config.toml
num_hidden_layers = 9
hidden_size = 128
intermediate_size = 512
norm_place = "pre"
rope_fraction = 1.0
init = "normal"
init_std_down = 0.0643
optimizer = "soap_variant"
warmup_steps = 200
schedule = "wsd"
decay_fraction = 1.0
train_tokens = 91510000
Each number is 500 + 25 x the weight over its row's rms, rounded and kept within 0 to 999. Layers, rows and columns count from 0. Numbers have three digits each. The size before them is the row's rms in percent of the matrix's.

# layer 4 MLP up, 512x128, rms 0.0643, rows 222-247, columns 0-127
091:529472542501508480481501504499515475482497506487504466497502474522526512497480538507486496503517468484472475521534435447522475522489482497459457475509522509515506486477510486518536482530559461487486499452492479493516533530517480489514459516483525485491516506486528503478590486531484529467512539537465534493470462516491498485512516504512484531471520510536477518477507516467547480475490
105:494488485521531500506509464486434457545491508537489525506535505495518457511473487481484555517486504520489437502519517495488509500480445542524496553507520539483477486529482519508534535485509505503454460474509506509480484469491533529518519497497534494497522523497513523479486502520546497499521522485487497504494498486495481435534515506499521489496514484532435519465536501490457507536532
112:474510472530494529475473497497485516480478511496480494498526475473537479544449498486481501508518480490497491504510513494489503511521509523545497481522522500496513465508492512492499485464503478466477478473482444462536473484521510520491539483472479507457525498486527493516528512502558522516467487525494468563479484467526430550465501479538447528497510513485502469523492508562541498472496
100:504543535505518547485479478505501527461476495460472494479493513523538499479539542535518493527493482487522507473535495496505533521532545525525511526520508487510487456511541476460514478487499459503511518510451499495497492510477515495481503484502516477506524528499487508519544516554510497451498521512484476525462507495478483541470476447484527504506565535508474477479445531459505501479524
099:462541473502473480472555504510526495527491506473484482558486519496519473495464495489516447510484491541482507488495548515524509551521513524475483504495541538461484506470527500475452483521473498524496505540494499495473486540519499517474452509451495505533468513522504519484449477516520478504576489507518500466499484520511504487499497493524485546527489491475499482469508479488520539540510
107:512484452499449565579475510486531490523518526535477500453535514502537507473451514495545487496544478508495499523479501501492432499514519498492515490486526506478533474509503532494507500489503473488467532478491517492512478503513472491496503514471514488530536523497491503462471473497491506511520515472427527450485488503484503517502503492438482492475516479466502507534512510475489538521496
100:485514497539539510510532498499517516492502510493485497517506496466511497517527508527485506518492508503453500483478543453499502515501575454502548525554482486498488467489517514486463508478527474518489547510526526522476505512536449479479514494519526482549476511490487511516475498526442521585520521509486519495493507496505457473465483432481501503474515471493480507494473509498481503489461
102:468464526576508484532541487534484508497458507505496502472512492475512514462453475487492510519472547516510495484494503502490491542528507495504482521481484528514514560513508527493527498523503492511529483521510499488511476529510544482500510540491498480501503501450546524547470505486523484513487518481543541459458517500489486481502512479511447483508472453520553496536467491474545502486530
091:483536527524503484442479513501546468466504491445512492520517542511497536492514529506495506510462506519515469491506473471518512480486484501500503538520447512515513472421471520491485508497549499447471492475499478504515482505475490528494537495536499504545512483479490502513503515528534527512495433514496491482491497522477451487486552494486470506524512480502455529499467514493545519467485
110:519504507538516502493476475495521457463520491463502492540480500492519501523485512486492487472504538480542507464524529509449513512505504530564505515485503494513468504448515527506500479517492547530493519512541560515520478514497467512493493529493513483494504553501508504529497454519512506459516515540510508484485494466538504493517441525537516455524499572471520540515499535501497520490469
104:487522498497477442553487462526473500520512491479498492467487485476497482526479490453461484477499475538521541519488473482529496527477498514496489509464487484499489478514428522546519491515492507510518487524464541467495519446511511527475509462485467561472486540512497469448531480484491469498486526455509498507522504502449529509501471476507480519497468483535516489501524465508522522488499
101:527537511502480551514473448478515504487498514501466518527449531509495439463491479508518504474524532517496463489461491520531491519501523512512483510491467495489466505485506500516491505499511553513467502533489480466488493488469471506479535484520496472474549495515481530478496450493513516481493553513512466532512466528531465449523476464475477488502518501502549541489470495510447475518481
097:505553464490486512514523489498509528507470532476502447500507497472500511474460504518503464516542492517498528544514496470467538520509510500492549535480522541504526466491542531494511492501513500488485511480472498499501478487507470499548508524459547471521495551449551495513497521511494531524507513529485509515496487497542518502502496512506501499543520484550513478545528510541477488429464
104:537544500511461516495501500514559476513537509463516519520539476493521486499488505517543470534493519490468507489485490525480471521467497501505539513507467494513476483509464503489470494488474556526502497497513505495483484522454519478460506560516498491484488472460521482533480518516537541517522515520471540478467436519497486465488499477503457504492478500511453541461484500487521484464457
096:491498519469512520491481462487510482521480508498446515469460514481513503506522514489538481523524507496461469470489499465511497532489485547485485495482474513513441499487532521526452518480454488522476503509521482512500436479487476495475543500456517498436493500471482509506481497563502485512522497466513523478526509491534491536491539499551503485530484491515462511490510500538437523496471
084:483507498527478499521539444470454520531546498516499505495469483484514538460510482512460463487532547507512490479472513501463528506484569522463534508499467488497509484508485550506540493449492482479480513482532484505536534474517510550520476491527533504524498507502515501483571506463476547498501541473499465486528538486492510488498484510524491527463511494496495486529497490485500517526498
101:474507511502464456495484514467496490516490498518464469489461479460475472508507513545493537520470498464500487510486480549496541526509523509438526532512508503492505482535528462482535487542516510509518487527466523475481522491527458458469473517424470479498508532529507497529517465504490490467533489441468480518514505468502520506511487486469531484490513499536485486524521486490475488540502
102:485477470473513504481499496488475520519527505484544500513454487469484496547494532523508442521485499525504501542474486488496520505491539530518526482521496505508534554487495534495516530493492477477462525508475474496461508481504458505503490495482458516502509485490506496519472470436463485476566523515521540470483474534538491506519512473504491535525473509479456516490528527487438503547481
105:508493508467475520506504499501510528513516426511504485466510504484539513516530427475512506511499495470504513453511480516477515456516487502499516471488523525534498507488520465541498489537464435495542472495537445519527478518499513534484507533479505448525487535493547509518477521485499510512491482450507510493521483520483544499526525470561493498486473484520522471520468506514518485523493
083:508541526489479536473513467467473487482502471507520487509478489487540442515517495507520513515516518463492478534485489540488479568472496473487485502522501481487519436496453504522523466441508497480498519546500488525516470569498471492500500515488513507504508532485492527502509530534526510493479498469474474516492545493480487506490514491544573539495509504503474495468504508485499547511532
097:487456499508474465465512500479492508457485555488499503521509500533488493509484532503480513525496521515472488475490468474463513543516470505472518498495477538509503500493470489549497513502567490511501497474542466520519456528468500504452472511507489500478526506534497495558535496463514541532538499496505517503490544550459515522517529538509494511480481485476542539460521474480511492537519
104:477506510554495519528506534492517517540462510508446486482557499496495452500503505532468502501458556491486501513512484529482484523492496464492550470520567511532506508456484510489479495510466510518522525508485488520535476484484533474514484539503522456475503488494504522537454490466542519515492498494493522541514479520481491524499532514501520494524479465528495477484481451528482523449481
097:508555535501495494513535517505516497482513498483482502497514484478492512461542496491526550521517525544518454463509459515488492501509536472510458501528526493481525483481452486554544500516516459513482455487466477515521513466503495461527523501516491481542502477498535508498497467522506509533522462549459484567500479519508479473512471459523498476511492477526477489449483491492479503494475
113:519565445452490468486523523501524529487466513454495525526517474542528464482510505447515471470518526536522493476463540489505477547467533503498456506468481510502512477481480486511495497515485471539535513508439450509503518517487481555492508501480469485516498524474524505499464486495491465490480462486494519510509517496508485505500450518511535482517494500499507484477521498463520456505506
091:514469504535541514504504488555525513439515469538515482480527516516510483500494510486484497466518481475538494489530465495505536498498476518497502546468491525519478517503518483490497493503472510459499482492506458525543490551483524544524495509495537507507472470433497527523497525483497513488501504532528537568497530488500502500508510503513495515482554518541476471552531520542491533462502
096:475492490511513500505529563516496506482485535503474469524520548490513514462525501440477508517470513486479539502493523486522471522481558462453493505469469498489492449450487477509449481483492551481475440474514535568498510526466456443463527511465480495496475531519491516507512503502487502496508525479504477489480506494494505525514490500479490521487480478503486515507495503512497521535486
# layer 4 MLP down (transposed), 512x128, rms 0.0642, rows 222-246, columns 0-127
103:503506500508543514538515535452507501492520488512510520475509498469481499525503472535481524515501477505532512525506463536520517497547510479455494472508487527490496476534532453515531479497472504476485480528470528527447485525481522455549502506496578501504524485512500513501442468529497478532519499482532559469506510549510500489489470502499527496534527460495506514488482503518510454529480
102:489481483484494517511460492503518481532490469477530531504526522454540509515468513511508541495480460525483512479483449533500506510502438480494502461528474459450527510527470493533491483521497512528541502515488479470462528523539531513466502516558507516457522500505497479492485515513477479486478550474495484493539482544469498499460470507540482440475487519517504486525503503497482521484483
113:507491527479499481469540484522420517474482458493487499512481514463472486500484467497495503503487510491473501496542450479469523498523486511516491507537506472481525486477471519510503533469474460484558512524483486535475479513506455510508528477530527492484521531482512510506518523490525529521484503518526468508502541530456524531464507469541501518470477463459471506460503504556490489456516
098:478488471509464503524508526480458522486518470506512497472478526480525484489472509526487471474484490518503541519503545446493560464496512470469496447507516455450522507507498510485502516517515539486522518459493504491486489466468518475460456533535483488461521437478524476528514416467485522528525497514492516505505512527501503528519477518493519513485493477532505523503498514522480505515482
101:533484475505487542540485569510488478446468511512533512505472504498516488444503521482499492457523508480452523513497469564532522514525479513503498539529500550466494506498483472480508461497476458465487465492540536504469521514481474523502494513510489470492516500456489562480461510476517508476469539472475505496492491519455511488500511532508512491515473487495504514515508483484538530491513
116:493528508512466555510504516547461531494531472495506476500524489514472510524466486511505489519508525504474465492471527470500525496473451454512526501498524484500507504497490525551453501474475514481483457527534502461493563538516530463503523511517522488447484495526467520505488487473526521476492527492501497458521476561475511467524546496504535506481494491552485494482535533506500487507520
095:506482494505460492507513472508503507508502542465487420498478530527497514517483479508478497520523490517506499557506504515496480518439508463461502516508536498515478482536489507520496536461496503492538500479511511510511524475502518518497492500537466518478464467509505460516517461479481535519509530517500499488542526473494506495475514486565503502529494478495573542519455432485523531518489
109:468521500487448495498565489498463508460497521487481508536474489519481519505471483532502530515496458487466512464459506530529469484514456479457517519508523536465488491489461506511514486427517505500487511513496478516489521489523518475529477538486496538536468464515483503518521527481523504529485499466538510464487486502546555487508527493505497535511488486495494503485545484434500496504477
086:494445488491526519538518480514495527530480502526510518470503474535488506493492477544508487507547510457478514497514476488449522505485504497508526501526517477475483544515533490479522535540486500480544457495502519530482537531488482478490448512515497458467509505518486488487471505487477469535497515502494474504413485501536531466496516458519463542515507495520481489491541456500515491524535
105:490500509485495490511494509486535474485463502520490562532541442495442473497532505498508519508477493505503499519503552488480498551488493518494541474491515532492486479502496455507553458510509498486485501487455472469492511512536538527492493536487514524534506519506524494490495510486489525496533486515461528468483504494508439537509456524495519524453470456455491535467515493465519498463481
111:481480479460499487532461554490541522455528461470491510496496435473506514549488521499506490522521527502535499534510488522569496561556509568510474472482513502505492483510482516507480507490506516569539506492521454481506490470478514492509477488488505502493518523502522509511509488478485444519462494512499501487520521499532471490522523530502506519496490480514488514459490468492518503534506
099:472530489578456509499481505496490522546516502505483492467532492507506527514487543496512514475486511508495498512537517473484524446505494493472484499506460477492528572527502511480470476509516485473526492523502464477496508486512526492530503501524485466512465483475500521515450485495493484475471529526526490471497508524486482495486522522442510528546406510471475509501523521500508479511460
100:493524515481476470451477496492499518461526527536506469488499507484553484468485488507480521510475502507473478438471463497533542493528513520455492500517492541517481513523452498508501506509524480466516493494497525563502491459507510521521485495535495546497494512478464517497547491444534507496496475489469471466555506520492484510472527476485466472538508465487499516476509455496501500459469
089:526480433510467503511500512523529468491528540487503491501537477553566481541507521536469497516555497536481533483490481513515529492505529533478495539501549487469546545493515519509505544458467465510471482516511498502475504462485532503541501498459503503497513495508496522522535482478533520503520518487492497493465477523528520532500501485527525553497518496489496545509486505508505520522524
095:494485494483526479519526545498504488480483544514501516487508527515461524476494488499470491489508495540550494498550478528499498465522547507468490546507577497496513506497484473496511488499457451492511486479476475471508557519492497498550529441494467501500508481492495494517503508463501498482505496506557499514492495498480474498504469509565492497466491471462446531497495465498485548520469
076:508476485489513469524472491532489488489470500533525517510497490483497449533459518491513473467484510486498465489519479525474457501497519562490513501451497558510530498496533543509482483500488538531457495474460492450482498468500505494511450470518482493509504506504528532495512527528457542481499500514504516529477552486499528533453513513492507555515511465493502499523533509487492514568502
113:517489513486494500515527475498493445516451483503506503472493517520506483492518470509481508502514519491487484491541475506522478483509448512492539508504548508462522565511508520500515521477463445501547492500458474532480524518471515506531490525487483490474493469543524530511523484448473464533493526503484458520485506519495533519522502480497555514456503487461527510507481481498482501554561
099:554496513514523512516510505505475503482520508506483501507513514509468531514452432544498500501443493509500475546516524462479505501513489529519469520504490518490544525506505521493466479503500497536501466495525485557517507541494507517486483487519506505513501474490482524482485483468525559563521501495481491532500498489556554529482520452478499463486466471489513472442521505513492472524471
093:499503500485514488520530522527513517518512491524485478524517463478522536535518493495504491524489547455492498523470503523514538523520488541527495490510524476545459477493481472488498513477507498456542511481486515495520538478512510490487425520507464519551529499455488521507495520513523500481525459527530539476526498490495511470435533516527459523541499518477496508476439494494459484494475
084:529548485517509485516483478498515500523466526503476503444538498548535502552560523503468520524518504499553527482531485519453504508502510497487500500506539516507508503503518511535492505516547497505512505502500490534497523535494493473513489491488505519503480481461509440499475530508539519506499477517534527564472510503472476497516476496535501501501520502527531528549560526538519526528455
105:520526540555502515516510513492481463536489503520495503470455510445516522549491463506449547498506459479496500527448473534527550512501492496472481472461517484513489530517464511521483488495479522504537507464498482520519479483540483538457504507496527500510475503501484480520492514544496524495517487502491531515501532495478546478479515501527504487478527484494512454514445463472461532520490
111:484540466494483549502540443485524540500491455549554510525488484494515519475481500493503501509531513507447486507483531548488496511522483520461505496510504485523481494548524527506446483502499464515467495529512511479512482507494492499481545518492463487531468464510524514527537495480462512489503476505451460502474526460518531508497505481507482453482485509499506511509538544471484546513477
093:510513522490512520495507502518487519526478492517469483528507481503534498475486492527518505526508442434546525473459522530506445493499535534521489448475485487494474480475526500505453537516498517503483467497450515498497471495472517501517471530521477512497495502512484485487478487554535541510510527491510462511534508489525492492540474446500503490481459512560548478478495456463500498484507
108:550490509515489511472500503499491511468508502513505528499498489542502510447545528496501564508515488484483504519486451515483452480495520515495505484517485454508427521504502494504468479495495452484481485517469523497531505507486529475492516487554505499457490492510506490517491466511521477491487510489533468436527522476468508529459524516435534502532508497465507485482447498460516513522539
086:486489476458526517500452468497532523519455467490516507509500514522497478494436517476521504511475516507536505511474518511510483453490514508460523493514511455519466515544522499513498504495521496485501521510473501459506553444485530509498486517503490483489437498471485508517474477466501485549469510468502510449487475516478558495507520538532502491475463464509539476498485503519563510526503